Weights of a small transformer language model: some layers without attention.
Each number is 128 + 32 x the weight over its row's rms, rounded and kept within 0 to 255. Layers, rows and columns count from 0. The size above them is the row's rms in percent of the matrix's.

# layer 4 MLP up, 704x256, rms 0.145, rows 262-272, columns 128-255
size [113 110 104  94 105 110  98  76 100  96  96]
[[ 92  88 140 116  97 163 100 172 157 131 114 148 196 143 132 116 102 119  97 126 158 170 137 210 134 175 114 167  68 130  90  63 174 130 179 140 204 130  98 194 142 128 127 113 136 164 119 160 151 108 154 192 163 148  88 137 131 136 187 126 134  59 191 174 156 166 123 153 206 168 112 108 162 148  81 122  93 107  59 180 180 156 193 151  99 163 125 127 129 147  92  92  90 122 147  73 131 149  76 149 132 116 169 100 161 110 101 118 155 105 144 116 157 106  95 167  66 149  73 135  99 145  84  96 109 152 139 164]
 [132 109 136 155 181 119 113 138 143 148 158 126 127 110 145 167 156 121  91 153 146  95 106 148  89 113 148 129 141 125  71  81 156 153 151  50 116 120 194 124 108  59 133 158 141  92 158 153  86 100 145  81 182 116 103 120 127 122  76 131 104 165  77 100 207  74 137  99 113  78 118 153 112 115 123 138  82 187  93  98 114  55  91  85 138  87 148  89 114 202 117 142 126 122 124 136 139 154 159  91 123 131 142 151 149 146 131 192 121 142  98 172 120 117 143 155 133 150 153 184 145  83 171 177 138 173  97 118]
 [ 86 176  99 188  76 165 145 114 147 122 150  84 177 135 145 118 156 138  92  72 129  81 120 157  70  95 142 119 119 109  75 118 161 102 101  53  96 124 128 149 128 170 165 141 101  87 178 165 102 125 125  97 113 147 144 118 164  64 138 199  55  99 120 120 116 120 127 164 155 160  73  80  58 121 127 117  62 109 148 153 119  82 162  97 153 151  87 110  88 142  99 180 151  91 123 118 116 121 154 118 146 153  90  99 189 118 177 125 103 131 149 106 159 128  36 112 133 164 116  95 128 157 123 106 191  71 139  95]
 [142 171 106 138 124 140 134 137 145 158 170 118 130 123  76  93 109 129 129 197  94 209 162  93 108 139 128  50 167 112 128 127  98 103 102 128 101 130 147  78 110 132 179  93 148 102 135 169 103 122 115 152 158 171 119 152 213 125 110 124 145 123  86 131 203  95 115 192 103 152 116 106 102 119  82 129 156 115 118 169  75 114 114  78  64 142 118  90 125 130 170  89 182 120 162 130 125 128 170 136 161 142 145 175 117 113 176 123 116 102  57 157 135 112 160 160 115 172 134 112  79 152 160 136 160 137 186 159]
 [127 126 135 132  91 146 182  78 162 112  49 143 116  48 110  92 131 167 152 117 156 110 181 136 105  41 118 126 159 111 191 116 116  84 119 108  66 105  57 160 146 135  70 143  93 131 164  85  99 109 164 116 125 114 193 117  90 133 173 102  90 107 162  71  94 142 118 114 124 137 141 106 187 118  79  76  53 129 134 132 139 123 109 142 103 147 130 140 111 166 131 100 146  98 155 122 165 131 180 111 103 150  79 161 161 145 121 123 100 117 127 100 141  25  80 156 118 174  90 148 142 141 126 174 169 151  97  39]
 [149  98  95 156 126 176 113  90 123  83 151 138 141 135  87  68 119 118 145 132 122 136 144 129  49  70 167 117 127  72 137  78 115  91  87 150 121 160 170 180  84 184 123 138  71 119 144 155 138 143  97 168  96 104 104 172 136 164 133 134 144 158 121 156 156  94 117 155 134  80 154 124 148 160 123 125 146 136  88 113 185 112  86 116 107  74 145 139 145  92 183 127 120 190  56 131 136 125  98  64 159 104 106  79 149 147  93 106 212 130 146 156 143  95  81 180 104 162 114  59 126 155 121 122 161 141  64 116]
 [135 169  41 101 152 133 152  86  85 172  79 134 156 150  47 124  73 146 132  88 128 106 118 114 125 126 110 134  81 102 144 113  98  96 108 120 135 111 136 166 100 133 147 144 117  62 125 163 136 166 164 179 106 110  70 125 139 177 109  82 127 156 138 123 115  62 133 103 127 128 106 109 133 128 127 105 143  96 152  92 131 143  75 126 135 114  78 191 151 124  90 168 129 158 195 133 175 111  43 160 113 135 136 107 145  98 135 113  86  83 122 107 114 100 158 146 141 108 193 105 141 124 162  89 116  64 124 123]
 [140 152 152 159 115 103 156 172 136 120 154 124  98 160 127  91 139 164 128  63 104  91 162 164 119 113 134 109 151 139 116 148 155 139 138 139 120 116 161 150  79 117 173 125 122  96 114 164 170 164 169 122 101  94 149 127 187 127 111 109 138 136 128 204 144 124 150 136 171  91 107  97 124 123 181  91 141 141 154 124 156  41 143  97 177 109 140 157  86 121 127  90 123 147 120 148 135 169 150 175 162  92  89  94 116 120 138 101 110 116  66 178 146 189  90 112 212 137  75 118  93 111 152  51 131 111 127  82]
 [ 63 113 176 160 179 137 116 110 156 134  93 103 137 171 165 122 144 136 160 139  92 147  54 110 106 144 109 170  84 182 107 157 127 111 137 131 185 124 109  96 168  96 132 173 131  95 119 147  89 167 165 104 137 155  92 171 174  91 145 161 113 119 125  81 119 169 144 159 169 128 107 152 110 121 104 114 138  93 148 148 149  99 147 175 102  93 122 134  35 168 132 157  99 166 142 144 131  66  88 158 120 147 112 105 125 197  50 103 137 135 168 131 169  65  97 103  95 136 142 172 100 161 170  54 172 139 117  86]
 [181 188 144 111 123 156  75 204 186 165  77 153 168 105 117 143  89 129 149 152 114 148 178 108 156 105 124 121 155 102 147 118 139 121  74  90 122 114 151 142 177 146 102 134 173 149 124 154  75 120 120 139 107 171 121 104  98 171 135 158 171 142 131  61 128 107 143 135 141  79 103 101  83 112 100 129 136 101 105 125 121 109 128 148 101  70 106 155 131 172 138 151 138  81 124 117 104 174 144 170 165 103 158 177 127 148 123  85 170  89 134  87 124  80 102 151 176 147 180 104 102  89 136 108  71 126 120 139]
 [135  86 125 152  46  83 157 116 159 191 151 138  60 147  79 111 103 112 147 106 148 144 159 132 126 135 136  99 131 121 148  59 158  68 149 157 172 113 166 138 108 136  87 116 192 135  82 148 125 133 169 124 101 126 143  65 145 156  98 144 168 175 140 128 114  93 152 123 148  98 135 144  98 109 136 182 142 150 122 124 185  72 185 143  76 151 124 120 174 108 141  75 125 158 111 150 168 155 178  53  66  87  73 175 135 145 155 165 105  65 102 105 166 111 137 113 119 153 134 107 118 119 129 105  82 132 151 101]]